From a checkpoint of a small transformer trained on Wikipedia: width 128.
Each number is 128 + 32 x the weight over its row's rms, rounded and kept within 0 to 255. Layers, rows and columns count from 0. Numbers have three digits each. The size before them is the row's rms in percent of the matrix's.

# layer 5 MLP up, 448x128, rms 0.085, rows 304-358, columns 0-127
098:188124094134184160182130109174163116157126130120140129111111162161176138136130102076085139059111101122141141184135130118115101137132131187111192104172106092138127127112163092133140121142117117157192141166130076076164161108095146122105126121137198145083150188157079102199099143081144071167143145102090120110073151174122170111133128070140160148166137134142087152076119158147137075200147
108:061154129181153181145095106166103123110124124128101147100148186165123173214128100128103156110189067140100136124178165159140164125136157112100108065170108107137129163118112099133137116091118101132113090130101116143134150061122118107116135081180146133102082163153082138168166099137064076117154195130163181114136127110082049169123148123145131097164132151087062153135099141180143164100135
111:116147112107129186147105133151159106193127123126139130060160184152106111074064122126129138039170145180182145164114115103133128150129113156114155142177155107105191108145134146073137108113153159165146116188118118089128110104083130146158106141125135214121158166113190067120121085103164091134087141160117137162150097136153086172111071116098137121110129102105069111162107087186078165130094
095:061112090070142157119118135063102114117099090084124130152058123112131167173135166148148119096141141169061122096174081177140116128096137156054087141150098109137145117155144134132131153194121120192106141167139111141132131064137136130166213139126137079140089153075119104139097097160155196182186122104148114081127120168143099084093115105088146088114138119177157104107161112097098090125143
100:096171195145055152139165132144172122172110165089137129110146176139143121062069174117159124081133155081139136168148122184063167109181131119100132159116095134131126096212134111085111160128077106132124126135131100105156109059100159150088087149171175191099135176139125109128168037139136114134056130105109088154139121090124139185149128110136152137159085151112146122121135106140147137140087
092:107111122108106128122134064116151075066138122160121069114155122179127130066150075173174163132124157095178116136140110125143193072114073089111082100089159135145097144148094127139157086065167139176126181134127081148127112045131118177120131110100150130113149125138122094143151113127126150161110089115143056105082141155156153098177102105188111093143156157099163055157127102059158141144134
098:148110163172131112125113127136105122127135092134160171129123150086103159089103201132126213166098165088105117118121150162138143133140116112126125167075141159128109107145146124196146090102096084146116161165174165195155141168156135162186193095166073104116135115166097094172103169131100125083151105127150112077089165122110132130158181170151091176103167065161099092139125109161201184155136
085:173103095131082138127107141109109056062079111146129190169171150117137092150174114097071153094189067078109073110119116066140151072130156107139072126133183139148075088143132091133084096116144104172110108158100133107120174179071075132116120157097122090094161161152132112150130162149133161163128159131134111160105169177154070135184124193126143129112166137141139134120111112162170146117094
098:083135147102123146201109103153122057143183178098169118128094126135161185159160146106132147161137105084161065162096158100152128058116089143133146076129155122120150084136106175139169101142069144071130141099116147171145138102132133155120228126174090164074171184083070135154160157146119141115146147103147178147115147148136194093112125155083089157103118145137148121097099154106144127089135
105:100128171105112131077122119159115037136101074173123127178107100174114109106136094131106110109134128135121177128192131123108184158119135097160081070090167087131151147142177161068115162123183173138164110113125156119180137103111119138113125172109105140150149072100115090128144044096151151131142082135111143147099049095127095134162097150105110164140175148183170189076142096103110123082092
102:098150166105206117098081121088139178127106127098184110122170096166122120142117103108157074124195084119063091096128085120148085090144126102175127105152090145128119164177130137087097081146153159176128170192157101107135184141167109168150123163107105177115107145123066118149113183086116084114157092104091185137150077125065205161117145133105082153103120154121139149133150149157151139126147
098:107172039137112144084098145129143091122094193130050130089120152148074084156139187130144145062218141128118111167144100130132110148056132162134094104141060122124170140088181117154153083110150170111112146127118137112146145152110169084076182140134154158156145145109100136137143146121165136137152151128065145066131126151172093131134123117121083092133079152144170165191149098127082136150106
096:128137174045169118112136131141125080094138170100140181135117070129147136184120100076116153125152132140130115125107092081148136139110150120181146109108095134160149212153180176133187105121092153114145169134108074158113147102142147089158135164098140105083163104114060154108099161156150190132167107107137099137120146196084169134092063121178123196098156068114107080103100119094137102154144
103:102155146117084146120138188127144104154131142151181100111109119151147142155161183187180167166115139136127079164105161130146099084172098174089092157150176133145092120143095177153134159139124113076103159116136135135059145146120047126080148138171096166153120139139068063104168118111105104051163132114137090066084218101153108059128103148106128132092133118127141082147137107143159128147098
095:123098106148141140165145123140099106110073150105137112062131093139119142133119051122081164162177081079066119152100158078206124162156121151115098093138086101135105139142095130126132143106107155136144149139194167150166108135106139112090106144159106153156135170096039096187162132143165121159114164135106137191107191193110128137139116176133137138148116093085084143166037166160149111137106
112:124130082118164164155127110145204140132124119154102097125121157179136076158086165096114111102132101138142124076105132143099146130173122163096110097173090175107109112095127145099115081062135134173127147187149095125142195060161143126107057100091184109085090159154165129123186109149115030154171144120120108134136094138183086158120182086130111141109127094145150107113150064114125107120190
101:139098175150134088072087104167112140177131124175094136167148137145159119097114111094175108100168158156188190122149135161189080119115122160141135172103147112158147105093189113089135140089079080133119171135108124162129124153168115123103075122117073077145119127109128130138188072093063141144190071117135107121124172161106143034147178116131178143172132163152143120108165171110170108132125
098:146115137184211101091138139102099137158138097094185133056177105092137141171118129131149156153127130165187115166216171137120113158189160120150192095076068145098138146078135101138121166157079112125126136132121089112130114166093132145117122113095178164145068152174132176127104124103143136053090143159096138093116173094091171172110113128103077156146089100168100150157135113147146136133158
098:149142128190169087158181109134101160097076144093151099124141136199111191122102168140143175096134200136183144083096166143084141115104193150153190153104123147131125127108157147075123123156089141127148166196113112179129133153210114141084165126141123064139068135130102123130163148118115160135157118084107071133129124154132103156100136142109085102153100148182165081115124111071138141115190
117:146110149116115129159158089125118107139087150174131155168141115108140111108100109134140187145123098069152126165124115107091135096160144220146131087125178081173039130176112110168164092048087171137123149128107144136140192188072088136083144132117174088150177164127100164175145162106123124150090134044114096148030165117153107130114142153109115104134150143178121125142135113126123116133118
103:167113110120131169213115138108136134090123116090123152135177173177144083094179126102121093091177059089169153122113124109147127058164142114122090077089099141145131139096129055079171056137038119103131146131139148138060116135091126116104146130160155172127095160124115127138110112154120140114159157191132126127149162205154155140162100179151095142125135156107152110149121101131133088069069
114:189084078165145073096138162083111109095176091120147102131125182142194121099116113113123080170151141126167184185119170040101075134159160097092109148135119141143149053085138158143145132168089168131146151151138147081115149116127143108149096152088112150092105177120164122141095145122074115103098073113107153117156204090142097130099086129111092129100140178174116163156086106104150095145157
090:100122123094066155077123146171119158129078145132136030088153110088132136107082127149133128127123087043089141160149141089112097136181146110090141085136065134100082147196162073110131103092104125090130156161086101178121146125133146092138071114119169160122142069097078139196111125118110147176133138159114147132180136082105100151092132151078110099127113171152145141119127171126174116162067
109:115077114123173161104091163151135194174128149096092127165183139184190175140159100143088166149181138070161108158133144064152187144105108101128098139117090119157133149107156123123110132125115111195102151133111126135123132037152065115122150141105143137151100116151121149150155140129151142174193122127091161143194091078136200152157119137114117179084192145116096144105181076129108105147109
096:139173149121142160100111164124150116132119173093159066162187175126159111164169114096197154122191164084101135155118131172134058117098169138081129122168089149157154095140140126124185128100103070113123125136112144116164088161133179142126099118145139149166108160076095142175128167098127161085125071134106130146112101151151167135157186144088112181115080148096113162094167168087133177212165
104:167137168147134172165190115197109131111069128010113202155093133162110121150134116189080162111191127166106147134142117067086134121100168096116084164098087132143094166139092096069120144110110123187097146114097129142137116107127115126151113096134113233128141174080160140114087085112159143117110124133127095134094110133082115099149177124129086106136135126142109165119098155113083125148121
108:162115098150071126125104162159133075118074170143137133135087101082108117082064068179183125118143104100107108157109123138127163164134167171125128140122073149133141159094139083079121129125129141146143128073106099119135195163141137173191115084076167099145124087148109087161189146119137137135139106144096113101161090102153079157102150082075056156130107145173084108113164103049143141162081
099:087151113134090114147120166107173102126091116084137184171092078173132141099132181082127177084120140165157155111117161156119151147133123125101159135102156133157083168099143109123139150111181135184120149110111105046148150104189143169112113145058090111157138085099125120064160166087158131176165128083089108127074128108101099124102175163218145195077142155132133144111157151140093122103173
094:158135105113072167133073141124180077138060134144119113103133146156133074133129128120084171107150111087087130183114142085112118106173163150113121069152158126172152053138155101105095117099090161137133143136132125124121093093164131139131141140072088091130147100192080140139113127107093189175117127162107164178150189158156162073178094131123142159078120187137106114098161132092178056074111
098:107148129084135113168154177143156114160097095131173145091179158151142090124104131177122149192117115185157087172119100105139032121109143154088147154106094123150050095152122148100135133128153172131073105179143115146073112101116122127177079176121088126173088095110130139135074143091116136137149152176069076143146104162185155164147084092099181123114094163099083141116155164156164110098104
101:152138162152046108098188133161139158127145162168102126184081165112170116093127192128098142119107149101167165145176175138080111120115130179071139185078146131105101114115071163191095175082141106152151153104129159175122068128177124157123092151166139147137123126136150082139165127167107141159080153095128109134088074131162137094051147105106087121124113138139085148181074143090122130167141
099:157167109151128132136141192149171202124133137155134163166197099142074177143138101106105146150168152124139134164168169128158098141133168120089131131124155105109102121120120096176103124097161155157143140136143103093101132099174167147106195129105087205156142094169157184108126091126161110114114082157062153066102105154097119199141111116152200083111115049108120160157126183146135153108086
102:141164126167193205161118110102116081118161142105098148160119132171134091133194158071160106093134123160142162130117110141154089122090087135129125139157092140109165102111116107083181072074135113136143166084161144136079108127145095105132114134191144109112144128130143115117083114135108090138106109178136080153124088117069136161112141058154121177193040153118139160203142106161154072099178
097:086147154094113150154164100168137083119201049097107140095112136112150063142134140157124131117152108116138187128119106095146149095112110122164183155115159143148144138163144108085144147119162131142131121122180141142085109116133059083136171161121114155155125176083097075119081137129165123060125211195165102164131169120092138028136102118182111069107085127130096109159104118146107162109101
091:168169094074089160134148100122138122100083153126117156100155106063083166144109082106168172131118166116091141156137149173143084090145118125104072190146127089157130093061123120150125060126090122123099143087182143175119113118122153168157117153126085137174108150147153127139158094080178163108091056134077086165156175148165174141177124158062152105130137103111183161126114128156127143127196
108:142145102161061158045130146053124142112124111146150122151128113115107163127111124139157115133138201126091222185128162181134118174146150133151115089054061119123105081161150109122072158124134187166110139147152078141155155101135078099163131155126147175155088085151128120070146163148116074161144113124139100102113104099116110141124113117165192106155122154123101190157111100140052142138113
098:121165164105136133190118115140100169168138125183112145136159080148075125111122145163163110137138132112151076135177142168132140150123133114126085122179129123183146135176097098093056097064111084107087127121152126093191116134042125108122124066150117187096144098138144085117135067164159140134122136122108188102216101098122099086148100138139122148120076154181129185064140168102152148105149
094:078084174138078172152151119086109158132169071155138077100126078175109125118104122124135124175183088130118160131074175145144146104172128134123137153104093106168144145160124209123123160131105106168106120073061143135140126152117092130116143109139091118094114102165080091178130135149183141139148106070146169142110161096147212138099167138136127186199094099154118079128136143120094182137063
099:122159144134165174110143116095142108130167119151119166110131192197120124098159159109073133109128131139114155178150133082122145129156143122163098075130120084102181107143092197135116141140148173163114106138204113171165102071096111121113118175122085064164067161151143141200123096102137158122103131122108085115112079154150120188135173168123117097089112172151115181177175117179094161167184
101:169119154149129150117130143177120145145155109154096102172095129135126143129098180112112102134088146056181091126147120179122172128157055140075180161135083162106131160136117116125188147091074111096174132084142166097147103103072149105105180133155115160072156120142102171102162130139063078161085166185161131147180156149151103070173162112143103183055113114146091139136112140101102149158132
109:161141109152114156178109141171148166097116133117162079072143114112165082117176176120151131102177161129157119175155085170114088082102169177118105184136161097149068125152154166117136098135151135101120187123120189100140072082110204118165111157115160120148108130156126143071168059159089141135216144140119126154149093141119155120141154070134162153139132178145099073165142185136115141112107
086:141140116091077088165106075123187163136134138101122145175080148140089179149099072173162167114160161068137111135128189170122126115154113138138088133139127127151088102058111139105122112100052075096105137067138196154128129077150141154149075158118118140188119140131156126117187070113176187139124070128079129167129170144164163116135112163100111081126100145092182149123102140126109151134170
100:154111161098201124101123120143136147124115171125171166129160128093221204096148132153152161112131136128143132150102158109124137123126181117091126057149175110114149145146099131083094104122185164107106122143169160119078110154144154140102158114101054134118170151110063103061101141152168079132162052123104126145131103186155206153126052141172128147142139114119155185134093150132142092136113
098:157093142119094140155158116180125167118163175139076124123147144137195123175070126140146056102136149161161107116107211145106191104102102171089120152156106124098102143127120098161133131108172127107103091145140098114067101093187127147100058084082149161100092143098121110086171114206118039110083144106140168161121118129147099142146171110145148087090153059143158112148095141134132150123139
098:202127117142123131111111189180176158153093171073126163166126173223120183178114153084090138114183057169138085122092130138102156120128127118157185121110085105103115144155160115132113151133165153124138152131149134140120119150094117146144121130136179146161160147170108122177132197100209114160151163069086114117096112151125120130140076132157138097120171116083078088110162119183149110174104
103:136101076138162167170091107044122123152092173124141179114112101103153102161142120157138133109144075144131162110103108123141178155120163092098111077146165137119135179171066112076134168147188137145100139125138058147114121121143156120112107131088114181111100155120114122106118161128108216063131080126077141135158056121101132102170123125100110142075148138170134119108222144176093120188113
082:161121154127120084144129165122109125067146143128117116161138154129149128095190069161167118122100208061148119110121179166102159152051129099159094185073163094103164168134125170127118142166133091112138124119166104164117128126167173136126135106137107107110121118151154121131190118161149161080084128076140116125086078119175122151140162165148100115149159140113216084161060117082123164098199
108:080123111095081144157074114185121164095150098167141137099148117084125150113166176117121136105147194149089122167162110091125127149139094131114155130146125135097078138141173121104153114134126176128152145148137116137124167121143071131122126131158186085117063171102062109193132112093078139098148107137090099066157113084083120066110105157168173144063117165139092081089076069121083187118172
104:121106113161178128092152127074166079120115163110124103158177152155113095126143124088139121114120210164164157135149149049132126155095171163144125085104150074159137081127144116065118086081170164226127165157123113139123128085123128110134098080139162100179124139130122137068133080075136111173107070131090146202099148101099081148121156120097121159139123135105127150157136076069147154085119
117:183171104163122126129178167132143108108067171140159136113128149170137103127104112113113132082130070072125115188160152176103136078134150134123126111120102128125141035145159131091163098086163156156156120117109116152189126102126150132086141113124132145129117154173142093122063107097105175202094091130122066120183108138054097155078153152136141155096109117158070054168080147160148080111134
099:162139161148127112098144111081115128144125081187183158126131173170087085166104055129170131120177157093138118195177168168168117092141133110110158139210104049129056132120139108096132152130159127092169166123103128164155094095113122131118123167105117099092122108123162123150145099096128183115128121112151132126106105166141135153080091144096067181157098154161169088098048149066132149150132
101:135143082074146143140089140106124102145073120097154116105151150113128069134126121117106139031158130160083094148097111080069115154165152130098105147170183109142117185104120168113156106128154148150086083115116139126150108074108188095061101169127124119175152139067125087112182163123104129164092122100085111103058111117156140138071107142111113137177057137144126172161161172170172147082126
105:088099102126172142163121143081118121121109135107122104159129191105167081065141086104143091119143049148126147121108111080114174133171163099213066126105131085116154135061069144101119190101127189133092136133156113088127093108097069129153147167127101185103184139129126105118165119116123116080144201119109123157104144087111137153182117201158093133075139143103125138143107140103131123082161
106:136123131152127141183114127114130132122088143135156207133109145095166083155090163104111103138121081110123142091161112100165104105120092129154175138113095117115199141120160136051105106077198121090136106120110161128170149141114091088115182104124095118066125133100068117115079183073059168117105119139125153174145160123092186114205150128126128176054131079170119120174160089170123136117118
109:158131104167123132158097103094155126129140132173113112103146140134113172189059159106117149156105096158126155136106101085167170088110140150197174160162144151154139070145125131158151130169112097120124159150126147126079080055150103151037199154137072113081139156167055159213138127115083122176155134095136167106104140134090168071167096147143169097126138124114102115125083139118162115112116
# layer 5 MLP down (transposed), 448x128, rms 0.0612, rows 304-357, columns 0-127
104:142134093087132100106129127118089106162085056102130133142085079130123162157101105129086100188169138146111126091128107135147165104138146102089061153110068159097173159126096106104100131158180119108082130132099162143130160111151182091110106037098150114134082166099151102068168138177151138110084113080151088113066145101148105128129152119102181095113151115099185162146142151093139097192196
110:120088131163079134093167126064164125175188132122144101147126150128122123150116099113192103184107176102119140098119122111164135142058142139134208134176125034092142144116083152150102137169135110132140087179142126097115114201137035124143156171159145122147119134062130126134122116143166079140117127108164150106061077137162111097160177145098111171162129131124164164126186116094128105145164
108:163108057106108149069110139086150123125118095092140143127147126214175146182140199113084098123178122213127114174086123097118135124121121127159126180127143086159107081119093176150118178071139134164100111071161150139122111127149070151140108123109120123089137169155153141104108104142095063115194093104136146112147180100104107078096121137174136144164156119074178078126109163100147117104172
105:087130079119141115102157103139135105062099128138091122174113037132067144141151158145136164174150170132082134060125107148148091147113082199172122067149141127075138131115139079067161142154170082120114163178181097133109177112142145162064128120151121141185104079103155174136133112150176131084155120130131139120111172111172114099132125124156170165143124125095085072134101148141087091075115
096:147106206162085128098157148131145216159159131083088094130144176178168103141145093152099135145060087077186086160124116100209149095136097160115135186086191079158093107118145132096158143146126109147126086148121121123136136109091142102150163131129107063150172135090166128150128123064112144122124129181147107155189163157145122114159101086168187163125142110119084107166096121095145148127119
096:170135134089180132100143171124162184134156091148121143063137143101166172178098084077145110136074147164154104152160171150133126158140116087142127148180156090079167152094136155168059113119176138123139092118080119138099135163109119073149167186102107161107113121089102105047162153130132122096064101145107114099149128099064143190156115091105117151133112125145121088105151153166206109095167
097:180152141101145171073112154091137133180108050098140100118121107098109113165134052111143068144163141148147154133148150038143136179125132185195108097133171137142103155134150081109125157143092123107121117154104082103102097058172137090085086057092182098157138092161194173134142140153131144134097136140103146116127098092148109112166075130072123120112105143126140149135164129131101085191134
088:112158099107123144169128080184121122148142144141135104174160123113075142112076067176115140158185127103134123162151060103175139121130108191081077111111138090140151117108129186059115162146158102164150149117107121095112137151149127178176138163126109124141101146120102112169091149096067166102153115112101145088210085154121158096074093147132119177103163165117086107168079166109104069192111
097:102111113142165100118155125099124124136109144100122086177147100133131138139095133135084155039115131126114092151117122136128172171091173123135188126101132166139079125138159115118088169151149130141078095089148106157112046112130063111160125163065115124166112076119083169168150083147129104227123134165197132147172083174170119128102124065133138091120129118146107201102142088136059127149109
106:129104081127131106120111140122066163175138089096067101105144167190114139164110150082136118124099160137172095128061108132175135043103178086116175185205069114174109124114117174124076091074074136109085154104112115117159140101099149101083141080165091148095131153124083115118115105123155117096165166114169123119144126124106101140078109122167126073159120127066099138120094188123107114100129
097:104102091062102167140080120116153114106150071183082112130096145111137127192116152164116106096125177140141109117116072096126117131108073145134131130097150119153135073128138131132120169106117168123137079102086109165109107188115119111124133148141127086110146077058103029198101119183143117138162154117093171083186193153148116078055116123137158145114156164134144179119153161170184125135123
096:178182125179135062109120122170133178158161088170122158103094141138106185134150113053150154132169121069132149124215154140168223130117089138104163106112120122156172095132135138111083138152044086117168134145135087115070136061158080121141112106130137113127140098165115155159168150132119149176119121110117162143133130152149142123108138094064149143103081132148123112117177190134110149081092
093:130109114141181184086124121145103142152139108105132117123089071125151071061194136150170113123170138128090119160113068152119155144131130155119131106135151085175137150057113104118161162174175152110177112199138139158157093115160122110138162107040177112089081095134132149093111092062156107100161144110072163123095067113145091090134153144136160115180162080140113114125134184129075159108129
100:127180111104117177065090118126141174117128150075154116139148112086130062166132151103131096100103175117117144072150122133163161118114145110111131144110088114167096162128125046094120152116158135141138115178184144111160190138147127129164110108055139096130091132124115221124090109136153157145137135170141158143136048178092138235121121074107089128113139109107078171111102169099098139133097
092:123147096118129165101098136126131136092146161073191145068155107156181129174130139145137083119106129118118125148179153117104111130103079123198192164097157163140139129079111126080078083183166179109078124090142046143117091070115122103145184150111088155164126137128160103085092059104174175090099169076135131095135086129157118164128137109090114134159170117095162100150096139100118169160109
108:174151130103143134037151110125123129164200169138120138164164123119072128195122098116145134193113157181137120133135115161186104142107051085129168139127124127138147178150154147138122127118187142219153084126081169131127145149167132132090120146068104103094095124116165119165124161100125153136120115160157211107138174078155097101119060119160101078119140161129128130063141124097147130142169
102:119137116094141117117119118088141172152100159129105160098167158198119151136148116150110092059126138114158135165107070128095082135189174086135156183237165113093156093088099140156107164146062131122103158139162168151136192112146157127119059088119177166118096128102113178152085107127112042128155100156108108130141115118182150101120111120096096104163117097111111162113130125072112080099130
102:051093143110071111108101116118155111090062109120120100160159106146117054100143102132105118036149080132111152109114126113119125128090101164147077121113177093114122106121107051149102097112188129121127103133121138148075150138111168083144082122190091110129167110101109075125127124175109150143172155116126120119135122141149141102187108136118180106129151089198198096124166138189137141080056
100:119126111086176181097073112127140090117145178140085149166125128067148130141163134134066085119141103149125103133090088138214154120096127097087147166175114087129149095177133100159093100097117157090163110143123075127122144123108134089146113178137191149092124110149111154115126135106063084062169151166136148130154101109107137142079132132144105118144168098104219138059089146068135076092168
112:089155046102165176163124123155151094150154115143109114118178185121155117149147111165123072079172106160112124106189134115180149189106130135152131091094105157110122083154145143086123131159127143118129165177121134083170107064116215176096139146122111146072182085169130131127124143119109169063098111132150107093130066095139108099074112134115182188102146169152100163127081149142130098105158
106:111169091132091111114112139118108151039121134094142124145142047116085090101154141075133099069137171132182135069139134122167133084202110141102145119098109128141177126099133106080100145137183122088168089133154077153107129106168098155094087143164089143149102119133141048196102148076152093160149159151157119171136135160112137148182132115150120125148178129086095061138119128158067145143097
111:108163153142110145118139126114121109134137100081104157084047100197119121133075182139186144109082102153141138126084083158125104153106105125156090158087108108090114174086086181109154137100150099173113157170117110115123196148154139168138206087150118136154144072135158148149138117118162125190173121112183131190162066132089120089124173114175124102093126087091143100111168148153070148089145
088:138135153152111108147114109119136056146139140109184196126122156193120099234114147114108139126132180103166203136160124108142136105132107112135119106177163102119164124082132127124092150110145102170178160170126157103124079109097142148079150136130170155163091188102148147087127092124161112115172167107175093155126119164148205141126079122129076152112121133122065076137127115158078121169048
107:139151073107142092170126140101114118111157141138101104176112132132162115171093135119128094112052169166109068076097126190114097117214109118098148097203133157093162082145067151161137107131105099105166116064113186149176152184176106143123122190096104145108154155128112091074142126134176132075136154139113082085091171125127067153080082116110137113134124095118156128149108115159146168138118
094:118134173128050128144145127070146131178123051098142138141158181104145110159102113118134121074145138074100166164142142140102083169096099168175069115132139154082129148072153149121115098082103095122152128097064137158085121134142125119147146104152068146144097144125106169146125114162115135160105222069147142093102094219116133184124120116114147107123139168130117090162115098115146214148097
104:206108129124082103171103139176139095140121161174113138090123108104113121098141068063099112177202107065184112145116186142163116181126133113094117147137138150112133123119135124194121070193109081134143160124118099086138105150145117124121153207120120117114179136144179145166113165137147094152118116172103120056102121139083123144120107083177102127100111121160167110140099038173163121146114
106:140111122077118104177162129101104159141148141119149197152109103109130147136239135094066104108132104108098170120123132102136122108104099134132134147140129088107109103119057160153133156169160180107132151169165132136085075173090103144117167164137140122173143057103062196126104112143141134085133168154114117151116149141107200079125098156202092098122091091093176115099120108195112155104140
098:125123151124148099160133069135122122181100145106142092087093101131174129111121162157109138102145125137109136153168098089123155130155120172069121083122158075102084134135160073112164116151130081142169117202093127080145120074091100133169184121153137091130132065088156093165143120074143104133147084090045206132067124141131090118094090110132067167104083124116092115138131203115087094111130
087:123156110082106101148086109150152116160140147210101118126104127125169097139086099110086198156154108111087145216120127106175115138158156108124128124189139144175143089133168121091104074122091163144143113123091142107096063117150074171085134142088148123103114133177110101179124117070095150186102124175128157139186103163122166096170099118141085137121061183107123134100154148128172058115100
099:160118129073137042131130125089131110068135119117159096106125101146109133085202202094107095086063122077170103161097121127199114135098107146121156102146126123158130178155098111105102104130159090173147115124129117128100127127135167093078030120135108080144083166126146141122114110127143160092101195108142137098159041182059129114151101160175103110146122110130123140103168127103165118127106
105:121133128127130135135075128147149169136122099158082118129130155132074096133119111113161089101118115129146111153090155100183154187121097182138125166155108136139116122122103070146122137096157188105081170115089113143135069131161197059176191172129123134154187098094145087149088140162176199079154121087138142157154078081141119072137094096129143151133198129185086118119151146146151069125067
096:102142119159149154088165134136118075123141216108120093136103122125158111140173140061177180159184178097170113151120081090097089174155098119164154084134144132146102092058168130140100139084121140119130093131137068140147127187117064087117112118100158127119109066122169108089148123178108149101091229093121151111131088117108110096144091172178105120093133109146127140088156070159141117128135
105:076113137147074118113130137160115155068145129125191177096123097084115164135150124127116111152190148093099159146129149149178178161114125068120152143132130108103098160108116096153063150176101152092156044157157121167098073199146159135135160159085140144124091157131115132101161142165136105158051106130127127098184156135109155129126134136120089181165192073142160113050132087161096091111137
100:133208075162097131153146179069133166144091155077157152089122104082089135177124150144143157083062205149123071165100109141134102131097139089121097112108154129116102143103138137115120178096177160177179106121129083075183116093137160208143140133107060116066145087124161156134192180151136122126083147124097126110123115162115098178145145144139161104091158114155114115134127101122082117122140
097:129125127100110122133202087117160095081158056127150186112134152143098197138135110133135120164082193078092175116106142185106099127137127136090039093123144165097132145088150118154085075118145127133078137098147127137121167097152140110118124127126093131158145159108136096097121118170156143117040171080130049111149133183170136095122145141107133087076181105128169164101184126154118128104173
102:116175200153194123136089155083095130158108134111112064143114150106145090147123187110148184135128112125108197142117090142113152103139142099106107136176146092154086162144080107154145164114118168100156167130142068147111073130137082174105128194097137134124119149109058200120109058128078160105113121045111134154159112129152125122128110126189089170139126114137151143135087118122108189123060
100:105183099090143161089124103146090112103165038151133146132133125056174110130164123145137160131068076141141113051153139150134115141117126161147162084145102145098193125161098088083125180130149143149101164148136114101121132104221161137113146134116086164158152092101137153143112111128178168073104121046185117145138113132145077139108174160076133104164130116176121159064118144086123160114145
101:190160115111142175124104150181087119169127089166145178117118165071156105158101167095098157081107128133162163093128159078163183143103076189134150085100151117148099084116124182131165118159141104100106123122165107146095155124136112171130146119141144121166103076122152180129108131088095132164108138136125073128148043102145115197127151088088131136046117122066126128176099108179142123060114
096:176123024121086098137134129136120128169109161124125143151187058083149165150137057142126081094155124128094102064083079120139102141157139153128162132158126116089137128154164129058160130194064118109115150173096100115117145172198130133156103146116082133153126165150089128086078147154096132164132126099079114120094115076141171100132113171127151158164117105095141108151070162093089141092095
103:140105146120145154079112112100130125138114112091128112106177158130104134112154111127133132041149114162178150126062132136081075149139191158133066165132164130185086129151078080075124136153190122117096184071162133155159169128188131172160082124130207106118153094118138095178105153082134222065153152096122154138111127103130155124138067128154150103174108128152117151103139139122133144109092
102:122143150140096107165126165090126185163130114158127142159071084106093118106167161097155100151109091141125124088118152082082157092053091113140115081146152142101126124145073116099060103085151123154093134114164125125075078112144151068130114145103161144084136200122115120096138137134095170106058189156152074139176103156175107128112152148093199117142189137143162171128099113156181131149070
095:109135118103103118154135085088156059074128075101134201136117139166126211138113159130134149120153184131078118130101177131139112131151166117087039129105155143143118124104113128145174064088097115151102128124129140135086136110144153107116097110130081122174137192090087091113122062192156170117056108101085087135147129162126132106103155156076173100106171149138123170110171112168156106070140
098:081137110163088184099137106097126157141145129123138110146130159163148111162080095135112125145200106162152120126148112180183135111128145182136189142097098142152120068134117146100135186106160104141189106065129103134152191124145082169148108097089072103097151177138106159159153118092163149079151143150168110071080091190217077112095137096151107093117147150155115085152143122167115112076112
104:167124189133142124113178106095154124164136144139152128155142149124063128122119113147080121122063098145162149164197053086152112134100126089156200086128122088205107086163135125111154087088143122169155115108091130156113139177108128133108142186165129121129099029111107105143100158096152182106101101144141147128065189088149170175110101155147159123167158171164118122169093160131156108110126
103:089167075161082086114151130057090110124155102171124094098103121115133118115076150179125161123147115129139154132099097142120098138181128128073091119110151160149120141094135158068167099124048112114159132108082140130144107028152193136122096112141098138112118109123134124089131137166092105091092141100084144152099150126180179180120189153126112048108123180085157174154156140131100171070138
102:081111112145113140085103134146128142100176099087126070131134106107132100079090142118160082088082140120141096122174122125160115163210138178082138177048133095113121101163116145174123133121123077095140151134146186158191178108123146098158121145164159127148180116121158169153084142123156103161101132159161169195133161116123104138098147104143109099175184097040174110127126177139187116103159
085:163128152142102150105108088159158099170144133165121145149111128156166073156072162116090134111178046171129146158078061100126140107208101120128172097139092158109134104141165116127148092103132169157109115107096146110151108101067084115087179159120117160136117117141111133109070082087137124110166106182111137140164148135086104126174043155169138168129113178166089175129190118148153100175088
103:096070148088131164107113147127129107151155107118147172132128147163124162157089127158111112126045161177152111134123142132154164085063130141094164133143154118130040097135141171163084143151121119163108109134108118143118071181156165093195079151120103121198191128115149080076133141185167085148150164078113163138103128125140084162100166080112166095119169135126057101192092140113123126148146
100:164116129141122186137116192134087107169150120140070149106162113185136109138084138125090122095144168097167126143078066144111098148107128140095104179202105080135174134124121093140066082167174115124172118096095129093087106130133167106168163130092206100114124121156158114123130126135081104147120073092121134107138099035113133122058075093177117154165126135165154134130114100147164174084106
103:153142056204145191103139101148142123164089152148153132115097123113149065185088115150127199133127110164091091128098096166151164165124104142118130109127102101159071083139115174155160154132127119156118047085151156101140157094119166132115107098100130118112171153094185101165086095077116078168138111163129135134133176127119064151127173123114090149131192185087088074119139146170084130133132
097:080203134177137108138125104117133107083165129148095150122101156055135134120144139144129101112137114134200076091074148034102136043161159111132075119181181157122125097150175134120146155120150131095138112119186131194161156162144094111177087096156082135211156090146111084055132174122156122122125133169098121168153117128113149097141164163097147117133092092151124143106111110112122146114143
100:128111118133146083104098102173092131142147068068152128175102109156121140127091114071159096152109069144143157092099090153205101141130092117133100144139122109161125103127130109093107161147073051143080171096189124083102154087107138131144121102147049137149085121171088116118106102111165148106097171134071101093122098190123083120146154119129105118146089152135138073097092140046085109187108
103:173159148101125133090135116111165058105174123130053168137097120161125114064034118172167126143127185142123140183096158178067158087117117147051115108171168137087143070132160142107147131132085127108114135211141129104138136093146102140075144091185149104161101129136099112169113101164105095182110062177084122121130123112177111096139115147109104126107117095137166144152137159121111091121142
103:124117091061137164106041126155173124115168163083144123112145123102098177125139164144117172155187141170137091121129075161177097113114104132148079181122081133104100156101128157133146095103130167130120148126122135158141160202149114115084059163121090093168165126098128146192117140155117102102029126111132149167135154120134117152154143119066120133184147165139170191133088174151092109161168